{"n_layer": 17, "head_dim": 64, "norm": "rmsnorm", "norm_eps": 1e-05, "positions": "rope", "rope_base": 10000.0, "qk_norm": true, "tie_embeddings": false, "extras": ["capped logits"], "init_std_qkv": 0.0436, "init_std_up": 0.0624, "lr": 0.00932, "warmup_steps": 149, "decay_fraction": 1.0, "decay_shape": "linear"}
Each number is 128 + 32 x the weight over its row's rms, rounded and kept within 0 to 255. Layers, rows and columns count from 0. Numbers have three digits each. The size before them is the row's rms in percent of the matrix's.

# up: layer 9 MLP up, 640x160, rms 0.0623, rows 66-147, columns 0-79
# down: layer 9 MLP down (transposed), 640x160, rms 0.0625, rows 66-146, columns 0-79
up66 095:131117098161113125132139116133209113132125138125089140125109089154111082144063126128138088110112141121154128072092145069125158095117079194147057158156108149131098136108146170167137090211170081203153126077135135117132184144118179088116115157
down66 095:139208154139090166143102126123117166125089111115145102092127167129084060085211146154125082101118129152151161159148171121122055094142139107073153109113153141092112100161077153092124151143099170152136154153181112107186111105132148167210137176
up67 100:134100106116162137053101092169064089139126116076123090163106146102169130167120103127158139130139150190121080029124173111122098117133115101113203110106112128108155150128198149129092099082187158146138126131130094145132189164132145116125096092
down67 106:102117141143210094131112148169073115116136072156077127126093073143194149139169143163122152126126117155161142108139150047123093100126062125147059078098147127143092149183199112175099085145107149156115153117164146114083135141133129145162127118
up68 087:150110125173096067124145180105156125074072082127169119100153185079108114154110105141116096110131138133164096117062140150129175106181158160113132180122132077144143066157146140112151108135134139161174119147131109124053189109139153083145085140
down68 089:117192122166165135109106123183086122121131135151097161145082169137095102141150125101161160102152205103101158123127134161127090175120089133068145153099162100102082207084149158107146067176162152094075150093135126140182089155131099137162147160
up69 098:184102095124172159126171129115166170137111140093150122169122128168175138155102111148114094154096141068121080178124132100105146096165118121109151143185101060126082107125100133124148107130136128118092105199163082114107125137094094102121142127
down69 096:142123155137183160104128166160160117183171088135112148136126130134160101182107109186140164142148184161166171097148134086163137096093155145147117102091128203121167123150105141180094135175117198133111157157114105113102084127076119087077090122
up70 113:132174094144130165171185074136149155103106105142073200151105079134062060169184137170131126145131120178100078147174125152160149135058105106161134139120072103088104159096122095156190092096143135164152148163113113126115134105166145137140093115
down70 118:151115108121060151095151137110116102170140149144074123168098186157082202148150133162090117152114136121103195152115096162154123099157143186144100110124157107130122159084124172105149184115130100132150093103149133114154078122127149106112125116
up71 095:087110183126143127103099120141108110113121146120128114150150161109109167081120133110143106113103121120169057126119120073121096153171166101066113178101092092190100089128098128201153161154170155103107116166110083128119174176152154138118140105
down71 094:161150044081128096099143102133138149105143139168093183110116150134127106167127145145113189153101160077152172137137153150069098135184103134125108109084191135102159128159146105094045151110091132174145143054164157165137075110133156155114079142
up72 101:121094180115115095123147190126162091121165076113119124143055141055162162141167090168149134132126120210128202147135132144098106146154125123115135147131180155133123161132130129084111047206110117109098135152095108176131187106107129131134153102
down72 097:093060146116099179118150093140156142136146180160099071151130111162104093158124057129164157148118168095127104181192139111088134102122089167132162078081159111142147137133117125193072079130137186131114087091110105079186151157093119097150122089
up73 100:159091096123156119124150165142117155191155077140131182121106141170137177173078086118061091134109157159089113131058158112123155134137084114116154129076073152145137126120147118135144174103095144164130109179140120130159090130127149166116105138
down73 100:168152172117095107136121104138052158177137109148111123172125160094167044164165131149175106092184096130142116124147090109151126104160134178123079164208144141144134128113103131144141050096145124117206062115126093095183146101190109095077116057
up74 088:133071155072202147176150106091170184066127122097095145133079126175198194071144108159115132114124093147087108150146137163104116176082105069154154122189159091108121071106112136117178142082171171109136129135133105154131159137128169176096089137
down74 091:132155157155157055150103093116107063136112105137158158130165073159136187111098182115122065119219159092170122149148138135147122159177175138089131082068120118136119132148104162132134180129159113126112123114115118039149161126126164110190163110
up75 112:130152102208110167168162186147120150128155155154122091164083056119163110105072192141122188094128158071169192121101132152165150093109162124115147030101094095100107127122094180194100105140151127134157197108106118082110130134126150138073131139
down75 115:100123127147113095143205139140138121105139099091103155174131175096142168125104078137071069145133111090146115175121144149123124058082087160098152156148143149100161138096085172109151105153118129197121134118148148133107096149102132176149103116
up76 105:047074113100201185107124091153121076122116056113143065117114171134144133068172133128165106179151146171136069090096117086126116122171150126133093158159115085176102133126168123138123085081120073096145109128143111101146120142135122135149059123
down76 106:115141134131095178171122097150178171121132176130150099133106130121085115078134094124084134165074130167142141101101139159150067145105161118192146097117144126132176099134116081119171140145065151160132139133125095131139167064109165108111087106
up77 094:099131183122127108154165092101123097149137104139151172054082166099109080100137095124168146126101120126135122130106113141097168117114101126132137099146088127133116092171099171136107119075140101164160098085098068179200101125102129145154165143
down77 095:100125133163173161154095126115128143142090140153067141125090126120072142130129160078122138142168155162148152089125119113170087117101151051123119140134164138101175146104170136134068231144141132126081106117036111124117122123137106151165100119
up78 104:123104089185178158103134140167137104127116118188110127181104133096149112065137114129107118124063171102125121100122147146168128055141142122134107107165106070184099102109152157206094085128120084147187123103143117195118121125136099090123090120
down78 095:171112116139122179140146097120131088157163129143107130080127160055138127168128175105153187124178052128139068093092124139117143156111146147027161106094111135190140125065074152101117137095118171117081147158108131129099149142063093070115068106
up79 088:157086054113103122172125130150121099188111181095162123148127170095138084124108084094155065195108107136118142142131120158154115125109075167138131144120156143131093173155101094132184119145165046097179111125083106105106145122138173095120084119
down79 093:145132120191133103068131095124091122117133169167110139121075090164089117148106137170173131136105103058118097066140086133167096159116159118095130125159122114184114176154162028139135115109108116055134142133118099114142128156177134151104113115
up80 096:109114034102136121109135114153074174109143146132134187179141179141124144081139109073150161126175150155120114125145103123120094157106106119047092129116175180123120126141105117141138134157152139130126107114062153096125147089133151100152139150
down80 087:193146139157116146144110159079142121112125111134141126118174136121103152129171143078161083130123129120141147075140099104121114148105123182138140129133131196136076085189111142145178129140116107157112197097138161115161125102087180175108147099
up81 101:117150132153115171176143186129154183097080100105166100094128133113107170073172123165156157144084168156153083139108195143177113090199084131130150150097164095142089149133131097075130145109161099103135135134132101093127129129094095085118142125
down81 105:141128130118131126112126112101204128102124146123170114144195155147135102146153147152171162081198139076119149060136129129135152107184120134216076111129105121189100114188159110086168102124168072122149155179136125125116161126054114092111102062
up82 115:136051167094088104169120202124108165097114086118114118105109191209111122125158131137136102115051154136115102121149141169174126166105118144123152105160140069070156181092114071097122138124073154122159169103153141112116131205087123129125111133
down82 108:133119073052108114107090093167082105079095074156200075140166085118156147126087090136103145138106149113144177103125178177116142115133147096145115162110157152185113104146092150129162159121137131175074175125169135176163190110112126125101202187
up83 106:106134144137131162133176122077176118124194159116145161113107154122126128136085109172170136119090122130093114081118170073146135113137143128097129104116203093100087101130116181147111193106129091063173163068158146157117116099164142149134105140
down83 105:146040146139099125159162108099126164124120159103101128143120168126136182118140151139123098121103176089124125158195045130187175163074091136103111086086150126105134145104108133074168117175102173102150107112177120123127125147162181195104101125
up84 103:111095088112062123115125119153076178164115087148112172108186174144127121159137174133115073131087166135139173165160137135157090086138094122139107109121041125020137166098136183156193154153155130132152156129116089108087128147126216140106144095
down84 101:101104174130095148183107098205100098096146093085146130092128216158141092088108221049110204121117067150079109135132138129093160133138107128123140111162171174144081057113139123115155176124165140131142133104103127129134106168125132127130102126
up85 097:153049060158146138119130162143174129082107143146087123135151090135163105143089081168124099162136100118170192135109097105144148124146169139119084097138082166111092130090080125135085112189140059088090179144120132104118115133136084143129134170
down85 099:113147168099076146104137155104104098090106148172163157102086136126148095130126134112159156093139146134152108103144155120147153137072146159132096097087155074193096108074114136207161110116104105122117142073106178125173149100122130129124107110
up86 106:116085081149117166134127094133092172100162137106186137118143118163136137116074096148054185077064166115120078155147148082161086152156163107119103128118053150102177110108140130155113124161139112145106164065082032126135126107140114044188175157
down86 110:100132136110090129142130145097152111132151136089095120167081163122085179148136141121080159156083137107108136072113138159129083139088099112021174054112143158123130123139192095129151155151134153159128175107106110208088107131122119075133166206
up87 093:124116109140137110112121182128140164105136146088077119138102060121172115118164129169184162123125101147097148118059092058111088135082110149141139102055101176089123093174110173148133092145175140139118138132090181136066105155081140129114158172
down87 094:211166121075121131065183077104161055110146108144117099123149128138080141155157078176134175140137108117105135149151139172105106107107151135181102122137127179115140159144170109151161137144136137114119125134113128161099084091166156091154126078
up88 099:120042130120092170152107119130120101137116125097132105152067126128080099112154125132186145159089184189128120143127111115134071145122171129124093157104118108165158128186100120154103127137119141163101184133102103086126110178186114141130106168
down88 107:132127131152151154183153147129142169146086075135146162134148145105142124121129171156091126102123136108088110150180150067164158168187118162108169075082221071147137173145195112178153121087151188120140102139134156236149131111132139139093151131
up89 090:158077174102117115169134116088153136199137162140090127144088134108167147183078117147131082145159139138131116101134144092107150132124118101102151109162169152120143152083085106125076067092138137117136131144099062097148136173129157219180093103
down89 090:132141124170146073099131125183116089103153115112113130170148127154094200052113105082060184122122088146161114125085106129116117089165152169130097121135166109128109122107168124166153163128131104132156123136067171150126122105094159067128124180
up90 110:102104098139111106072167111149146176126182092148153132111176091027155153147095169221087150125109115148114132161159118086159105125145105134094134111125127129118090115092131149169188119099161097180161123137114150118125126136138138139144143091
down90 113:123137170152098128052115135065120126144141098144114101130165121188096085066143084109151182165058158092137130109110128090165179142094116123088099179148131112123107068082109134105107116113114097145124148079167132116130146146175141163125082111
up91 102:150118103145191130120166129150062168098149192117139101139152139111141152063064120124106114107073128090138062063151183096119132105191097191199181122102092101111115100096130118145104161104132162095107098158101121096147146140120172171129098209
down91 100:168079099165148152108074118076176089139156129094164116101130095103184112156135170129196175144161126102101111102148086162133125096072117154168140121164139138177115141137117056080172084170146164125146164075141144076144131102131100130198157112
up92 093:117127089096123148159153163153067108130154143142151162106108135090150142194139110150154096094073107164133119112162153133114098154169114123154155092134132082149112093113154085131134137113137092142079153090088106076152101130066139127150164129
down92 109:128167119095091145165141156107122137144140099141110109210168122097080107109086158149152149123117107093080122140132084122063173093073116036092152066123105106170098165093135158122179152198107182137097167133083090134134112141117158126124140150
up93 103:098104166121108142166178071147103124111164186099097147088182114129100117127119126079120126147144195131135076094129129097155137161153101096185142187148093140130140202150134110159125093116141212111160118188089094104177194090129149138094139196
down93 101:116090132161148151101148092109139138156144130197112099208115109129080099099053177158139168112108123193063133135186168115132103104107092121145108066113167121139152160138147101130051112158151171140076097088075188149097113148113104138117104075
up94 100:137064142115055116179095150117100136095142168134102152140128111114132062154094183165112083131080134157130172147110146124187144159091155074034170100150123107140117202136112168159135132079150130128148095150163133100108152137122145118141139174
down94 105:099158108166212159143107151132096120121132097150093142100170144118180180142138138112135112198191118193113092170058146119104100129100109104136136156086180144138142161142105048152141076150092101074144159124113154162099120115131199161177161116
up95 093:132072156170117138127129130076074187072152102089184137171121156157133128113113057159099155069144146084121119129093144146127141135174111129063122148170116088114152116104136133103138104110125186143134162136096109146164172064160096170117106107
down95 095:131116162137117165118140066156183152117100204181141145124095138135179156129114169133099156096110126092098124134158175083114111098102159105182100121096117166175131122162117200185124178115095159106176113081085128077126091143100121124176131078
up96 094:103104167173151137127135126147088136122120095092137115098106078154156167093115045115178097122075113120142128142164186092115097167160126194116165105122186097144122211116193168078189082143189083141183154166140129168107151145135161123148137087
down96 098:153107141144086110181116113120118180132100104115150124140133123161138152116128165130088111143102156178126135089151165180147156196130090168103079134143150094130152121113163055061135062158086184133105074155142168118121084064058144164134105149
up97 097:142072092073118118125143181101141144151174129127128125148107146167124109125104123129163141132095150141130111072104113151166085097134120123136117153147149147128122089144163129217080097143093141178199095113136038148121146101143190113140158153
down97 099:090093155159170121120127085116090169100098108107135136140086178142088134153162154148131132190133118135064085139116126139124140072143144146153103138215182110151112082115086141102152083124111176104132186093159109097105106134107077157172173157
up98 087:144141089072095127109138097132143137134147161105121065086143145123113131146085132123112114124143161119124063119162206076082071141160050124133151119158142139137157147083090156162058108159095070133185135084141091098126104151134154121117156163
down98 078:101159170139168153155105169125096174154142088147117159119107107133085132076168119112156118177168120138105135153070095177181202091125163137146162143095170126141130139109065169104150139148173149142114090172115096138070184083087113120117138142
up99 090:078074076106152090086141172120125175137124101158104108150132131108157146139135119113147149176108147083128076097063171063179106143092165122107100078089197148129118158105139048151123099199135094117135139135121162126084100136178115136184142149
down99 098:110121127096148116210093120112129150151136156167160123163120143161131106152098104080095118165086115122122112069146129126167109139093131099021121175118140106109056103126143121133125068164136134156112060063131116116179070153162113129099069176
up100 113:077082075151153134159129170118131140128186133134182143118114123182103072157118106105035079183138126179196070128065133140131101126156104114103109155118164111135085108105152158140160146094084106094073047129120130133149176124133126111150160070
down100 110:122152136141126181094175123153122173177114144118090127110147159159178114058123180176133140142114073136145157201133174134078072109116091079119211083141102082077156067123093115103155127063126128104108140093108169146083065136101181098152121156
up101 111:119145080128153162085104178152145199122098152136084105130061055124122149106143127106106072117145115130144149158154128115108206097159094139116094122110050134144117175104135122130126112150081093150125117125078080063098156150120132147187095160
down101 108:122120142229151113144131078142090148115135084085110164165104170111101082114157155115155123097186170099103109103112081161135130127126167182132126124165115065124080083160105140146098078163138132139089118082140150153138157132092095126120102138
up102 106:128064143131133138093149125128119138018135165164091130097111194155148157146132150133119122134131140104162150108162162083140127158176059099135153148117080128168132080103187184115115182110097093145179137086110106194138099189141100209117087165
down102 100:076099146160106134127133136160160107154151150121118088118173190126119147135127148131145177069168168108097110077140088103135102181136082118155122192136144159128144086164171100126125119171146098091141143111155103130161110144138147150135163092
up103 097:109137084122122092120096150150183133038135117162155132114095083141188130068139087123086128191140181109122061123163142110081108135146139093117092038127114133132106092105113102138106157139138138149152082113148089129130078175127125154123092080
down103 091:098121103133084093058120162127112112105080143076182124143126176118082199184086188117158119137079117140147136117130076168117142208092159108133201161125136094122110171137166140107149083118097113117155115168159137144115157137168145102097206194
up104 099:133150083191153102092132149144135163109123107081141112136121076076139096094158164143146155148116199135120125089088200123163111133108175096059156099092138108141185123135113139189093128098127146134120120130080123158150134131123162166135066126
down104 110:155075135165135137072196159108149133123117112072080141151146149118120109129139140163089152113075150159118165135146144122144142189164085146120146149125147147138081086118066100086177087142069057154105124142106159145103113129112142089120151142
up105 102:153111147142140112134106177145230156103110101119142134162110157138153095110142127128136085099133098128092126081101138118205078159126151117025142119121120119049170137098137130135105056169136107090107147149127097101123181180079107166182140123
down105 102:075127085107093138165100150177129146159136110127127119096114173177175105159164135184124093109103164117115141122173124175105099109125165144150139070152155084156135146173111101093157081148091140079094149156120160177140160147114105105088132162
up106 104:063096098087093182132136131158126122035179084123122095145116133083127128184140141159110095142082119166077126178143164151167114163115115108079125163111180140102120173084092109113113078116162092137128088089144100120099145093096146144116126108
down106 109:148078176154136158193134141104147111187115150128130123150114097176065187160123178182133152176162160084130095133101123169112132063104114157142149132104148104159160115133127138127119130136097129113125131132108070120117156145108135036133111092
up107 094:149142106120136154148090119043137134079071113110086163164081130059113161147123095112167127138088153131124140127132177153043118135155072158099117108118190092127123132144135126199145099140159117181144182104092072116172105146105154172109134158
down107 094:141109193102105145135130139100084217125151136096153094095159087162137103129120135135140099142114148150133123149231142060179127136136196125165168141139124133097129075130118147088143151129165117165132139179167143175096173106140098140138081117
up108 094:097079139150105125092108084101089137085157091113064135122099126088120177164160138093150123062063117161131125170198110080082138128139110143152156080131090130124176085116126096183168147153162092130130101176060088121113156154086186159088143175
down108 100:099120127147123036076191148081068076137121164107133150128203126121163122088076086155104128153111160120125138162148201113119078142185158115148148162198122083112118082136104142147080127145143087126057126142124156163074111092100135136152115098
up109 115:129071058104122124116156187113146071125064136187126142108145108141105152069121119138095082153076189115165130133097099083123175142123096137088150121140144109092122115111172107159094117178123142098165141165072080097128120114108121165108148149
down109 114:080083231145071121118134078149077107120179141136105146097134056139127040145070192085115127140136054155152156140133129151095112082144123089143117100094100138159134161121157119117084101124126115100142077145113136109089120129091096125112118095
up110 091:128106092110142143060194144143074107111105097128179137072157093123110149096124107127124152067149049122133127125130076144143146109095060160122113108078096139147079106104099142146166137133105132084118096149190133085189112154132143104158127093
down110 081:091106212119125134175039168143154132110136114144126122165136178145178073140115127120149098169139166100126142170210144172126107127167105155142157161131075133092174148138130131091075127107132150122125139117145095137136159144113132140134149237
up111 104:095094117094136150136146109111122120083110137182106142068148158126146114141139089137083079142132097166100181149125089069147189116119126114151105137126160144090111098088133078132127137174028191159164190091063084115080128168132110066107135154
down111 101:138186135165155074114154090200139119110113079099141143125145143182109085112159084105140112124120146129140075174091144127111079142191115175078078095193125116132099115177156097113105154083089111103094137134183153166060091177139141158132104122
up112 091:122096075135143111112149146155141147117155092124108167082094168130115120040122183135120138123103101173149128166078119101159130137145126079147142101166064050107128143142091139179099100138151088156124153108094068167124105119114109096171133134
down112 106:166163103145131175174123085119117121108086135163189126150155132169085160148158117109090099102143043094111115180069153171155134089106140131143132166157105148144153094092171116058110194141142153131115150087094110185154095143188135092135155209
up113 106:157058160182199162132067116137136106092140148081089144157084073178089114197112138088135152160147123099140121131170186123147125143109117126126115139105126105158118142102105177180153127110120205151145125101069112169140117172157140099114087107
down113 114:116134124119108098110188125091122109121161139165103152100134146123090174096150171151157159111086109064096087154104167185109147090142068078144207094121124153124116094158112103058080135113140146088105101116150141161113136128135122127159149100
up114 103:174066123120154154118129096140133160080071065065113163127090094171155129202158132089159111128117098149112121128162154169140112148088127170118157136165159215122076128146030140135128153101118124136093114113094111130126128123152161129146103146
down114 100:073094078118118156125190176107208127124101063118081095151123168061132150102114128147114129076203151176096099097165145108140149089105115146179092144111125125107148110090202104128154143093140103187108177086086142115109091133140108140175166138
up115 095:161088153134116067109121152099115168134147105109115118149114086079134147145083138179154141157113177146103112148146090130133131159125161089109174111109101088065111144155200177181177181092132161120105126102126151114125099113094120167162081095
down115 091:112158190099155116169139134162108099159111117109123130133176104097194196108156092144101069120182109113131112154068102150146152101144114133120120155177100147142147142179145124144165094113149127099107090185158059112142098113122102128167135145
up116 114:146116166172142128122097151160125155107148167123146098173056095090105102132164116137149149137078097137156117151100147098155119105067118143104192129103114093139108137143147143071097074087064134140084074152123114061109173131072141195112074152
down116 111:156171154131123156107108171133141112125084046190158102104143153143095179136114157132164044092126205139159109137130123156170154123128124099166108128163159143111110160103114128156159129168133137152069169110172184164137080140171116132153089181
up117 083:122115084164149166097139105123145122111144114123168126086106143109105171137148162163106014186112067089135133115097181080155155187114192100081085153122121068180132135092149086151121089190158212103146142130135068154078096136110181141126106155
down117 095:143108108119124129096188144121181069055140118134154168065146093088114112116117094156165169116155129162113108027111131141092122142106114083095157113107128174122182079120122151111137129119112165180152135160158119144141097122072142067154172114
up118 117:133021119125112102109160158129142116135077132093105123154073126115156116100162108192159138125118078192139085160170104074099094202168125124104168126123089160115133168085093127140147118083100173137109129119136075134096114135125137073147143080
down118 118:066096127185160163124207125107143113109116106136060157114086097120182100127117085169145118113090157153120185123147140117124140144215161110139158143101140130128080116124144109142172131045088142148115182092156140169141104159137143147157098125
up119 105:165139115146129121084103094116175160177116157143142113160112085149114091108050148127140185120110157117143110098116119104131146164111124168150101115189070105070108111155190117124121135180186191103136157111096076119111146102108188106137103114
down119 106:055120163132134145170124140103162129182110133129150167116166146114130118153083110081155131103121116097137120124176091190166047134109130135169117162084139076142144168075051114102152127170132158123101177137170110108119125157078061138125142109
up120 096:112109070049132130140156117139088073148122160131132139152101118141108120099144172189129107148123066156109115130116081167130127083129120117187108099161173160128118129110140156214085113190166152137146175098103092148137125144119158096097105050
down120 090:157103165165139070114128143127124099142162135173159117168096109145158198159119166108079155138110167184150150092181117105092097145148097122150105148156131144126135086168120114151139110137063097091162133133149097066111119168163143154128138105
up121 101:089086057159138214081138169095100140110094095147115142087143128195145113074082132190109125117151170131147141140073081101065112106115101106132139120134083120113134102214088082177064097132092135086131100161133125118112109081156083083153141175
down121 105:120149174091180121149123140121143141160104140154187183079152131102074144132040121112087082101122135133170151154122129059170194158105092143149171149112120118190128148173133192126095140109101162183123104147152132027172148145158157145137101187
up122 091:094145138157123182133158150130135078114187123103144131122122059124163145120108109178205092132163150138094080107094135040135182090095138106136080159119123132096099169144084164143113136083089165103151124121109128122126115110149095121106112182
down122 081:142124205092124096134116164138089150150096096123115097156167247129157109175128136083120117132116148175164147174090089133143085098226127148194136124156100146130160098124106112119147129117134089166103118102152113121130124124124095165138162104
up123 097:151105094166147176146093173136102131039143044135107148111099105132117144193077114110160100138151101188171164122144142122117126126186123137103153162134102136096124133073102154175137138162100089123149147118145140145134085149102109106121138184
down123 091:174180091131106098100135170115184163167112135174165130128038135141096113135124087154078061136118108102143137152145129126160183115136137144125097063151142135183120143193113145111087136119159132138146116114105123144171124101109199144148132101
up124 108:088110139176189108125146147153142120118165172118136077153044128094120135130118123115057163144124126113127177064184174136106127154156112083152161114114131162151125141145146152132124123102110134045204144118123124109147104118153156098184132107
down124 111:127158116110121088115137103118106099189110129145155152092131086177113126113141124085125089128107105143170147168083150157169158112139161177108095134041101104141090159049106122165098106108134152131171066155128120147126114142164112138177062091
up125 098:079125144058080098153151145138102118068125096142172096097171116119149118065146133140082132143131134118126128162141105081135107122218087075097145159122128169109120166114112164144104120127157184147133145117099120108151136191132133211116093154
down125 099:171136062196152080138149097162119075149143087091152178116086122133172146111135093158120172105140087111157104154149101123104139067073110137135115157153160087109110110124127114223102177159119117172086131101117120128132143092136108131064088124
up126 095:138074075125105140073139109172101154085124157114135097101120135203141134126146159128133163109099141150087103125124068141118155090125057133105128091132059130094096131168118093122084129102162111097164127151162085131120189084113175130148162152
down126 097:098144128151164106153135173037132164113115088142136125109110113110096133120112081130160071110166144092110186126143099134161079120114139127136160181082143104088140137104121078103173127121120193126126123111097167191166074128071110105161112118
up127 097:112114091141166163113118094146153156144170110201092056142100119116127150133111157158082140157121156148200113132076098070172122166146128122121105187120114136132131193129114085157061153145118126078104121130148143056077135175087115156140093142
down127 097:186168140145097120077111122153135093121181111100080117170132206110129139144101170175144124127120122050136178192125156188101119125208149134128153123134101071118083145135141075133180118134125154174200150152139165166101079111173098151166160138
up128 109:134131188120123105137156149163123098138118153188141164171071076134136148105121199128088105085075162134108063088106085106112131089091112141137138164137135127101106128108092142189125106184107123136156147131096074123096048158123141151188113080
down128 112:105098096092086105111183103133128106142124124093095192166131158126121167174139112104110089079165105133104092124149141114102132159128103124120201144115134126132135142123165095090108146102136132090114163138079121159100107144117123126148125178
up129 102:130100096162161130168163121108185149119148113131147146110157111130178117159150118116088135134161115160131153167159135158070006196161105100135113158140102075104135127139160122152141107142167100078150123136063127111138122180140102171131175108
down129 090:175169108148099144097131095090063111164155160067070066085138124157116183093150110101164116076129059114132114126156085105152139129157138125149082119152111176167130128175111142066170119130127098117117134164188202128103133102123112118157109103
up130 088:108115128180074155186183096164184189154169121156085096092068108154150115141090116109160134165137125114129169115122167127112117176090127139106147128146091084066160141111116111127093157121139148157084196195136131190067103084122099133175099114
down130 089:096192195073101115110070196106099079125101106169132104079121149147125064188114135164098121114155137148123103125145079117183111110124114091121114156118193171205122088175125122071148142160167099148150132126098147145175168163127121104092111124
up131 109:096081083191158074157132172147157165137198074120068142146120088110176111136088167120118105113088139171113111146119178090149109108186135114116163080178145076079135117124157131089139149118179095101101117098159123105143141101156204110153076101
down131 115:179158100100191158148106107167115143141135143138187149146142100083101177165125124088107087145134141106136144116081102118150079108088146089134062166054143146108175151115188194093095159139083081168172141093224111177103113136105092129116110163
up132 095:137085124114133099174124134090140112066094091183148155131132114142157127089163099144125101104114128116186114069114086177141080153101079176162157167093114092106119063127111130150147158134101072069070103116111174158164137167105095111126084061
down132 092:173181123144125135132149129144131157128080192125145095078117117117116169145123104156130155132093111143092075155115125106107149125143139089107139127187105157041110156211178136157108142144086123127154158132104134141134107125177154136101131105
up133 100:164155150168179131168106100143153116119156117082107157122119098112110115118135172151075152179086184096162155102084137096158141125105136149165117119099122100061136109106153128095123111148101145134166134163103085109111165106104150095116071121
down133 110:096106117051087154180139081093165156115160139167145134169110161155153104166119102171172169137099146149109124173177126085130176148143167142149082121075133137143137150129134094099155168104147110119127130123138109178131174095125126084104107085
up134 093:078070114164105087113106162123128113097162132109110167079147100097160118050105076133125058155076128133176151173133132153162110145117164068163106091101108124116112103099073104126165116157136110145117159104106164113145142138132125173119059124
down134 098:127120184100120174114142117181176123174066141095120036108151141042138157108161139120128074134108138141134167221092145132138078056143130119128135111127121120106160122129162157070107183094195135098170098169142154115148107110150075124127141151
up135 116:136168128124100116116144204123154168103123142128218120119160088153157111182145109136182083130104173129173138116081145119146172155129095120116116143148138142138094094155086145124121051136109154132138113150178039086157106122122138155173165174
down135 068:098160147117119163178118116097152076152092172122113103127145154218121101078131106068105142103182144134144161136194116168117091090116177086112123169098159160120159121155122149102165167161161133146107100081125175140167137138124176132104117113
up136 097:133146079227066110066155116152093125112139142110095118164121128136181079057083156107126093098118125147154088107109125100094124105153168090100139190129106115106124139137128083157101087127142145173142107144127126108120138166157125105170135073
down136 108:134093110122190124096090139092146144064153098084223081114104112131134123155173160078079109121097090127109093053124105130110102149091158153106167117089144162032124121191113152120086152084146098124143102092101086099179084137127090109086141118
up137 107:126100168083091145125152112111093097153123131077106154133096140084174148183103164140110112109079178127113156112120124097173136142149096140042087132115150181135082127147091090199147089147124144105183074160101043138063100164123114126138059138
down137 106:133078130106085126156107108136174168123127102191149139141096129164132127103137123083216100107170141070082051086080131155106115169109147174075126139082149125101131119131096135116137108105106145166085154077149135144204132100148165125132199098
up138 106:112069154118154117153142114141111209121179130180111112154135115110163136139097097158111192139120131175109140123127130188174163160147160130125162097144125099163112111164148137149190104117065150187102152125092111106138092189102164145181124126
down138 100:093158173183130100126114132098164078107026112139154197127121143139099115167172110159116093144124209090086162127138080132146142149083181129177118143158126128117110180191127065094068182122158103146173061139148142085119165115130084142116162142
up139 104:141081148150120165090156165133130176108149121141106142158142101103194135094097120101137111148093143164223046106109096068146101123130082153131154147134138101000176168139174069157146162125095137125108177165114108140115084130128151131114175160
down139 106:137157109116141064138137127142136087121171187135148142161141096137077159117118115109179160133210082060138122160114151108050178140116082080076157099143127126160163122162134124140184094078126135079090089165098116141083157126096153149102142151
up140 108:132059158073048161070129151074087187164109172152132160159140116099090090126096147137171128179117091158131107121146153121084103101098127141110185109083107084153124180116105195135158122096068112181144051138110108070145158159163172067095064121
down140 110:139190088103125166105154082119106115165154155117165151093135139174139115118162172139138144152092086130120133118134164129109161110138175103092139132150150119091119110109131166129146096095106133063129148119177121125122125111155125103174171126
up141 097:082146140132148172146144158166163147129147065165069109155094036172153138071109158142111144213146141124156099183063150154123122120157118151133071177073127091127124097146120110168094155136116128138145141144115140094131093102087135135133173135
down141 101:068073126164068144162078144179150127158153161125185125134098136131060151138118159123057138079104113121117031084094109123186152095154085158095099071133112132130082176132181125090105190143136125102069109141115123085114138131151116116137112114
up142 101:088064168137132134110119157133133113041115137151166054095101154124163161157075140181177178118166137117128091126082112110114050065139165123070169093097158083087146144179143130076134134119132146094101188176186110100122061127131121198192108067
down142 103:135169073107136095153109151105059123173113127187176136110109083165100109110109060126067130172080109129106113155166125100136200120151125121113169149149095129187080145035100147175129085154089106145148183159122112159128160177125141135112130113
up143 103:180160113198143092165125091149196149133165142107103137141137118108147137135137151150075117139063122157158191111134118144110102124127096113088144106116151108164097113144128109107115125200117174125148178134089093146137099128060105101111121173
down143 111:146109153166197129156136095076113111156116101140074093180113165136129135116174111066169181120128178080101165167098118078116133151148097116172216110151102174148140136157097121140086147178122145151139181099089117084106151108149083144150237124
up144 109:149167142167118183112089120136106172096144124162103134160089098154127129107049084134107111133135212134125114146168151111192146169141131153144124096092121105082109178082141110096068139103128094090140088122093160104185105102108161184127143131
down144 108:124129103115129077115098142121131141090127122077137103137134152150215124085109163110132064135123188127090100046158133109084096161141130148165144175133061097092079121164165129115129078093113149106105195117129173138191152156095215093077142115
up145 103:030124087167176198164150099107119150110156120085141144119144116127137119146096104175130142211090138152077140074163123130098072080169201132076117107156062095117098128072153179129090157133086152165150104108086115170109127072100122160114108118
down145 100:089113145152122109059150037154124068166136174150120174201102160143082134101117148084102129182105151126164100120141106117122173083147151178112193173126104160101080124102113143089120125133129160111135165163158099113105122119112108081098102124
up146 092:131083128127098120113114123088162118109131113195133141101159158067162132146124137119159064089110147162175091118107102146151130133156103109142179095153112066183162084152096103142080045080094106153174148160068104162133133119146128091151160157
down146 089:106144174148219150167150120165122152119142151113157144122114091168087083116128058122137150134172194073088131107119139077146067149125094106091122171126142117103107078075134101163090130157134104090133128103108087135131146077142140172090147138
up147 104:137144156163125101053205041126077143110141119133090219151102125111180154200135130136126163120098145142135132062191199078126122155094111096162125125133140150118172146133102120130156166172129155125109160166104082143145125117149134155143099100